{
  "vocab_size": 1024,
  "norm_place": "pre",
  "positions": "learned",
  "qk_norm": true,
  "init_std_up": 0.0154,
  "beta2": 0.95,
  "lr_head": 0.011,
  "schedule": "wsd",
  "batch_tokens": 32768,
  "dataset": "wikipedia_en"
}
Each number is 500 + 40 x the weight over the matrix's rms, rounded and kept within 0 to 999. Layers, rows and columns count from 0. Numbers have three digits each.

# layer 9 MLP down (transposed), 448x128, rms 0.208, rows 385-447, columns 0-63
469550492504573456535498436519457569502495521491534525478511489600530495459475521553526481491544542485494528504501523410473506556490478494450572518517540439532503471503495457499483548515522492
555483522513515488430498524481459505493479491469461479507509504482500425511542461482514486504450529542553493472468480550426477521445514459514523531482488493499426488456540408522467554484502456
564494541509483476558454522514461458502483461497531500485467532508434481488461474494481522528527499507470449563630548327520466503570428497526469485586471525473482494491424488480491535490535489
448527484602490441477562496483434518448476510497563462462502436469456443432524548472493549523455469528536509452527511461500516442552535543539469571508586566506493503529497537530503499563484559
440473456488563483494509449547520555531507454504451497464503450572454482495509541508503529483507428536516471583486456494511443442454463470505468498550482513526509470519483472521448511478522581
584512442511497509508477516493510493504466430523500614495486509446501537422548494553528426463446468528487478528502500492470417474534422534431502523493489588457422555515523469488519495546463485
457520526468511452487489528439473468519495454496453458514447518514498475539548491476502562462465433422562491461487459487475510455461509462459503548538483489506464516485563450498514516499475520
505544557450502541541447493538491566490510532473525467522499605517583458476466539446478487514523531546524548532546546565505492440489442522513522463496516468511515477489489457471518546566491482
490514466445515419576489502527495455548459556558484538513583560479508513489449520528504465535536500506482494483578438517570568498520458568449482516514552611478565548484552567445546470453512442
555578498472514492557487503459479458539501479455514443536468476481467514444530480417543574570473499488517526423459489488419509457512523540514431474430587470459523514512501456484483526530472499
471470482497553458516545542520471517524511436456597588475509450526543456512597437482540471478503497496465477540527477458459553515588553482449497510477510477485500526536562548505538475477468512
514498543511528454526541418486525469513447556538511472513477495455517471435473561540523481502453593466501498488431430528515470460523551542453522426425480503509476513456460532500411472525520516
501467497485558537532488516500497570514467470438467412476471497497526489426575532528497635513549532423510452497511532527428503458540547494445421482491459506507433444475471511494509562511586541
550434507504555484514463551514483502516475511508571505491507504504505501509510427542481436550491483548474594526534462552532526560484448488525490444523480578492502469456473461483438513467529492
488474537500492511440426508505508504464536494457487467501405470464482526463489481437460520488463443497462504524468493489496507530481549461499480430526499509526401493506496486485501509531442481
501502549470530481455498525521542456548485554474448443522550545482491556454439537498490475532563456510525552498503532557547492599572466526587545498528445535503525521489515438546493425487507449
541459465468422597522457453466500517474507512469463559560494553522485502505496469476533448492470496415507559547502498515544521423575429430467516505474489490480507499471478529497496477528488575
473524475524514446494437544482503514516521519506555504417456505473494438531453484507520445500499502504510511513494444452542467541510506406527520538491431478479470480480535544475506478458475509
481483491472516528491511482590523456513504500520529527456460463541526563531492550467465567513513470468494544560512490546586531493458470507484515480566439508484511546470519556535450510391491527
440479533478437510520484532490452429546455489460512565492522501503519541486538516464468421494496548516470481461521544514528490433447485525549517531488527480505476522514533547419527529536476434
487457540473518545515483517493494478573488477521474536477460540529507494507477579438501500482515477524511488518580493512527542499487479508526477519482490477491510522560520488405492542523458546
562533491447463471533460598453475512463468460491470497421464527540466502451524458512468507488480539530453583454449504521480423487468444518449476463469442555567492534519526492510506457443453548
564499469580458524496491594505444471492517495569528486490484449588502431513502418525502437441455424407474486483596534458560489521523455450424455448533561542510527510502476456556505468520494416
515516551494483537601468508522498504567496477503414462481494499455532448493563469466486523546473390462496462507457472529530541506454500492478490508517424473470522543519499537519510595479447496
437457533449559508444492623495462478490499474534465475416511497531542502510467477435524516480502458441448495508450565436581498527504408468553434487518644508478515462443496495511473530552473505
464511570483556551536560466358507472453512589511445523460460447422500498545480489511521550525546432459498442503450549540505459537507506536490427546503487502533482448486445463511483461549418480
528494531526514500502474546517534519516492475517476462535510445562446500554489467502465510557428527506520584499512495526505458480445556466481478466476439607436414510539500505484505449549478544
520414476579532432510496384467495496538487486477522506433531507464476474478547541505467504530472529529496561397564493534456530414499525535454446513484425452519476518481480503511487599437514486
536472487483493522481521442463495426444456526509533460509515582395480558449555454559493469515562449485432537467486566475482480491458498510511542439429525522494478566411547484481464503522493543
586458586416454545488470512450472488450445498537539450427500516573468563575520469542538516459510443509556556464446527459505478545481549553570515478606534506437478535444501507528570546513557459
531467498499483515507503549492454523518493496465491480466485454500502509485459488534491504479574507486526460550473491455445468536495504582494486503512500481476497518524475479537516525518500491
460446535542457490468470535538551461566533486421480477448513542472491523405475497511484485540418488472476471406506480533478468456448464462539587473471431516501501469505456461557541537563529471
536465507451535516475465480451525518510516429479499480486490498481513522484506485489500526513501533524426524513484497524538426527512463484509533506511503470517498569493508562494491430506568539
520632501476479471527567455540485424510465499544545497537450544505503543533494477478530559540485554499423619565481445548535560501533463524454509492470527569485426523532403542484501492554440521
466540486493545500492513534471526491511495507535399467479553506449476480490505508552475539508449540535523521441515516490530498531506433538460551466503487563512501403531544464483495530520523464
499538504592486531495493485460490455502524565483503557467496498485474552456509467485499509509519490482499569505518575500490488539518491563469480526526511487503520522459434377462507494522519480
435505502464562431529460503445502565542484560541407547462468535464472506483494449531490475512561533447466532436544471539535513503436508551472492449539436535461526485525494439466522466533437497
649508546528523488572405564459491539458478460529520542496494497451559539529421485490447537547474473581488511525501432542541501486546479526444630492532482505394512467527515502431439518519513486
583508384560423458505553475502504508457546554581469576531526428517509553440482479537521467459491455426549534541498449413538543474424520507456409574511488541490447544479488529507475535485428414
501512480546602482559533509462480449511483601508479432508562524495523475530569462476557509521503507518475482499450529478521485499525502458558503476512548489470477491536525488558464502479540492
443481472527478482565579556490490503463475588486483513532470508537538518498574527444510525504467461465521461542569498641486468543487494525461462451486519450454487451466471505481583483548469533
417580517506532478533497499463478470486524471579521455498404480522490447495489488465492451490502550512541434533510495530485414405448538530548561474540439450457498489534508484531477482493467554
439418472437500558555571487572533507455508388544463481558510465524547522498496494515515543509509539460503521511434546460441510571483503460493510554517461471514523521543521498530486531512466554
493502419423524538469533500453444456518468491547507497574527486543505519470454525536488477474506523557549476409444526492548492552418489538547482538522432485558579518507498497449483460438592506
569515542487504472391496507478500479552524491397516489456567459489513459517473477516501530506522505508488489506537483500439502503512505499472559506529498491524476466522516477518493506510489498
505498489489538474571517503547493506527485476529502542557511489502505548507478563481458536462464485436481521484528532447404483476544474498519579478510494490510559502575546490451517540479533476
443521465523531521490526486486458504496460574490465550543485530571481481410462557503515516465480535415533555458549407503473524520567497621511416444528511440517590560473506513493536490456527484
463525514490490535510499539481550551460470539549460398470514522493568542443506452471452472481521472430458517527506555506485548507464457439518483551527509512464519484452487542471466522435497525
538522535490498530502548543512548556563400541463532590482551511512518561466537524513465422433442501489515525517460504586487505480485515513476494484510473478485563523475515502533492535507513463
534516528531501421505518487519419494520506503497499412442473464580482501494497448534513524578439489504547440450496531525540486516533524503578487470544562511528515509503535563470550480542458399
496481459573530505491481505512495446478454545577511481526500472532522518493411462473499487511468548547544505451505490483553487524466540471524486477511468469521520509473491566439506550521520490
600507539487534557471507564505554499547492496461524494494457528426512485536488469473528491497503489510463451482437532460537515532470519476497458490524587494477386463417493528495478454491513452
506500526608587432461469465566558544484516518490496559558513459551557471604488447475520532420553458511471533464517559479513520515526570594485462495515472543451537519469451525470525524504536560
494557512563557571482540551468500538465549475548551540573475607441441530543426529517516538615477437539466513473477478557545555606445525511511491499487467524480546461498477490528481531522479527
456475498519469477468488581482431441528504469537498509547451529466562493489496480465472459449461564545486515518515471517492508542512459491496524480475520531511477480559520480518456476514481505
500534525461466570413525425540463532432501476563516454508457515593557515523487478529499594571547478445461451449443411491481545502483505465464614444505395515434428509455456533598406469502502476
477506489478454548498500483547502526507476523590557461498546470495513417471465443539527484498480529556527507492474444394492513549428503467470459422456536519480556518526495485524466505482508505
550566433576492550460506573449510527480561492501490491579489499545481544430485558511441453541495491467538566445510557454495543493571477482494431507521477584510463553492481454465485538478535553
487611468558540421510444464498486516441517527564484463457512417410499526495470554520533519540539508554474498600440536526486444555438472531504495477485622511509563452500471501488448429438425496
494488513451494535514451518428457524454539526504602506557543481431444520503571513517523593495509457470531528514488545478568555516445473504455543589522513514561530474497431611455475468443450474
535446434484483466440481489476531518493529464447469473544451527519479519479449508489508471511394531443461479512461490520454481494524480527488487477514453543475488543440492501484532474575466482
508487588495532518453446381538471509504524436441512502538508559559457519421523484574468453565493539477485573435495505493476466462520495530541494478488487465528493511554469560483536517392506522
512482566473490523508598513522490455412571407475546475540537508515505475509511508464507569486455489564518529515548478509525407463477467539463514465433546533446536490525425486499477506556431433
# layer 9 MLP up, 448x128, rms 0.211, rows 386-447, columns 0-63
484509452497555536513496531492540479476539428541467472492551555520484529450445510453519507519476473478518493514515503514532550478518414500505435506439486472484489496523488486441552471531487535
409452512454545433454506449446500501543526546572536461510492474533486507468473581452418519533527489483442470510527518510571478530490526509455494531467438586502466532510466577457509552523488522
486524514508494527469476500528532556517491564442497532531492590462548508529534513459523508466518582534474496493479547548511469559457508506467495472496487444487500431464478480496581432509488492
554536513429594549542610486489491509460617583599567538529485466486492438474518449495512530512527560501489418494543504503517498503519468531383604384508446536463468463497471525462524544487475479
552552447459457497467497481530512524473407473448494402465528472480496460468444496534556502442512498585460452515448580469460480457456537511581500540563506490530585521498470589533523485513467562
514551473464495452462494468495530565488458535521430562516515449539443524513478500579539505521498565547542408453523487446513522532581488525500475439618502476414445492517482485447492465606502441
541507552511508465516512514507490447471468467529592508450550476533527489483499571474540490558512539498541510487502459512462533476567540531551518555515499465444444487503447538495591471494524533
528528473596539511449615513591489548465519544418521519525502422455598496496463570550492500474475394553502550437498528431521418557500526477535526566514467511516455537507443483517452478515431524
478528479500465516423490537429506486570474546494431505497525516491516434553457526480495462504536552497515501503530478468532424505390532458470529481477474493554552570455456543504485508488499407
547571568466446544513517510584521421502505450490480504567516521507581558490505468535513565489503481507458497498421499561485468441503623442508488504527537495516492508535526538501490479508460533
419494522520470531539484470475534508540520542524478528509467551478496498512523496500469465432539576468484446525520497557530494580499465514523494448467478385480508533507527474432447483526544485
501513530484510560487470526528410524480572558521517543434509495504514620628482493481493485463513461442547463454540514491542496554535499446500489506478509523482508517506486560571516516499424476
518519485544481563473508484482538458564492423496514456486475499478546451405453556434455558460474514519560542452480560455505487485546575490411491562548462490462541518524494498528477455473521488
466389495425488510417476490483559507475540552551454553508548500494454480456462550473513582471517498496472514446420545473504489519560479523491486435494496479505470598550463449550482496475395451
466515504531481453481496555456540494423417493563496488560487504492478518514522455477499521521481484500484505460489477469508529512478548438541489535475487496498467507470542471550487535503543503
493532468503538516478569475482390537513500504433447528516499472553532519464429520505516533428503548455551504440560546520513508495515536493606429458477585443447518489445471564493477477497508438
521460503499520604472593457520524521465469520501441480437490538482542504509534505497513535427494550496497520516514510480489559492498519499421487422554529475540481530423551515555555507464599460
441475501421497485472528492514526477489411499533488534416545499512503547470525454421457523438557407504465479458538479569499537472451526477518529512456473487559514496459524552521473553495439507
522529476570463455479430494468539527482508559529460501544497492470430476579435477491532558519473529468452432516526538522550483495513452576447531494458501491479486452502421456526476543451458543
447474509467478515447519473455566524518432461527501464485522484508471525498560433568521527535468506443470525478522540525528468407515501453461521511484489577515388510490482573533485418544556528
383529493503457567522552568462474472502474528476489506413476509465449555536466514487489541478497494375519479451531516468526417507477470455465525574522503458485485460473511499469522456568518551
518440478474417478477448529502495502497462429544508456530474438565393417530482478359512506470547427467502434434494535543518504470547523493469461508484505556554570567518572434565470586508552531
408497498562517555481554566536448464468449536507519543474501499498502519514474560481473480434567547482449516422481522497506501506391501486503442509519508553482457487477527506505500459462552534
466454550498523512571496630455449448429531514495502500477535449546458433450450447490496556459471522478530556541497439567528570551446473483492456603553473562440466491558560537581459516556542489
447523530502498490531458537469512529562446508534525586542449561477506477519538567509545494480508461592486489522460489489519463467507552462541511465502590536505405462480496482483526496498449520
490524480455561421493522490472524571506542500478499532438510523498450495431546521464484489474496429440542567487492523483466513547591509532535493566466525468564521508451535536467440533423517517
473443522488529516488528478495535491453462467480516512555462540536482428451473579495593446546545456475530456565473517475565481553494505465562472558444535465488514472574554471506561475499419457
472441464415490574516488430568515602539513501488503486507459522517472520567448549513564510458427537561541443518525535448525553548470538463509485456519546527502490415516465585545541515467474492
554574480448500511536447450537539534513589553470424433415440471370522481521519517477512573451511491441474551531490520476536506502452521523528537509451566508443511528514514498449501467545502475
507471534511498499478474536488540464471490518529489464521513504473516492465520498474506517547470495512500511455491466514510527526533478495516487438559464555500488483460491500491515506533454486
495558442595461560496511453539518448539509540486513542469497431591502511481503504538453542539546514523451492514555538487518518520463456501458508485507489494483451545483526495523511509508507540
462473510568481440451587461535426466529456562511504478596580431517539521488497457526536532520448461544510505413476516488495492525504537499495507481504531485497537444521491444506478528479505488
490476533520512521482584549548471528497498460487526507588486504504445524478533437526497491541493551490523443541560463541464513444547522488529462523500565506442454474514573448473540551511588502
488478479445533506453537477536455520513422515533431564524506540534498522505389521512520523444506449454510560470534545482468468522467516477506510491493396418501488457496498477536505529474525455
492544527512435475509449489487523523522533513537445518511491457516472502536517496429470519486527528462473534463622484514476525515477517485527498507508583442507465487525389511500590505537429485
452570507506528479485539503500505592497528519546462522505492452501474503566514475465481502480520547511442492537501519472511531436500462592445541581484481473450493545466481560550529528535536526
609443452446527557487514535492481537509391528469528506416432440504586458541448583563518576483478484587472477515635439480483436401512492495505506442537577412552529392536486478562481525533549467
458511466504541584523493491561475512510528470537483437454517498446546506495403609420442510578504528502501446482570528484519492595521522531502463481452548501559490469580461495565494467508500448
565430556508482545477511528533499490490484468452510458504503511504470489538503513530531532512488452431473437454499478435584505554462533505510430518433486451496469475498499575536507524523458467
512494511556496523495465560567481463459454447495452478471538498571531500577512522505433460534551449498491496468435503481482444487489539524491516432506489469568523496479548439501443469473516448
501512523515464450509477496505459437486514496523464507570546547464501511446524491463431495496523547524496485531549496546534618455447482570547438556456488518444416574511489477492564506487449518
565422505493471561500463511506462488530573551482483531450478509530524629439434480551522459515415531520421546484488522522484558488512588497538539477502562530474492530446505468595488536533493513
416509487446466474465538504528515481475542516487574552501473491570505465530520520472514491560482449454486508524452512446512497441429489509516446527500433491537496502495500516513475531561500432
480499445505482485504516512501490495493511566464478460513508502439522452430500505499538527534491461515487501557505535492484490438587534482526493477508473523457443500561561485472495507541450440
451509514467483496502552464480505590466514529464528493535489493524514435459499528534553560578526533503515463453478549492545572498445568437540564450457565458562517444480549470510542552468472462
510513438450508466514517447555469528487552485611556483491539473506493438531494503420436463561510523524468493469465497518523458496539480460574555552480510515483462468502466451549534475497433480
494505556569505508512449546550516451463529524435465631528497455479492512520470493539465492571449478501476474548512545533539447450490481531416495530506505491547526533429497487466535551564476521
516556475526458406483515584465460546460482433412463450432584501467497531440508502499506520528487452530519523464546485466449494441476501478503511500513498429497570537482558441524517447409458510
446486454475542553528472476528578545528521578465544531488395585520431500506512473464467485518521514527517505509535460466483435477471454566428494566434432474456559530425514513518501540477532479
457497547485472459526510537496579518473491499531459499497544508476522539521453473519512520527478554490469432510481537552477577482524474474428469533483516559517414548508494488497517489474541488
439495492476505486525466504468479525503477436456494518484552599552551529565552514570425488439452483480561548468555452475471485457487488506505584456471536507491528490528531524548542500534489469
474539466507448502550558537481532473436483534493564559510563503493514459443510523551480528463493541525494500555491537509523476473513530488467490549420499484489457475483485502546432476529486568
483495484545494550480491505438474452519524491461466589524521481544508510532490434440465487536550499526580563528476497528505622479494624439483540516376519535441498508470482425500549498471501541
540536513480473512501503457487503577505529520518544448509507459496495534504510505481500491481540469522494541485510506486550454485494485517485498505495506495462471479473444449517570514516533515
473561485541454401540513489514499489539536416502477497527516496439472441434485456492551472468502602472555480469457539485477508530478543530454485529539427480509466468503491552422548545579456482
533547518477467516495596464532517565493465568489508457545480534428518448467517495463491566477514411475477524443520491480557463555505510512563428522524485490421511461486521535531546515493464428
478511508480548441498501511517517501531470492496562446490513580507503504501485495420566452526488529529450546409494528530438488501458510494510576516530515513409480463520481546534481496478522476
451539457561494437514402438556508515520521453471488442490480418430446526443469526464481473585485477496459490524410548527495521584411486474464509536467501601521560526540497455507423434476490488
461471525527430590484519465460460446500569544500576520561516505518563536465501581505541525434483489483483490545421519535558532567437516520421548484445488491400419466513481463472513511453424526
527524484490549510423507493450486547525481442514489427541512494373443489478474517493531534474568541447510484463541540507562495447446494578496473547531509527513529496488489520448508461471578566
504568523493473442413509554468523553443509518409444466531485526467549495503520491504542495470584501470502450569561446534507501543479480478500491486467510523567488519511565519520548532482535511
448502539453488518491481500580497495466393482472506562546513496539435483514438456481474540518464498480503470482521493542509470523580499525431411486468484538498540531488552413350522543452509534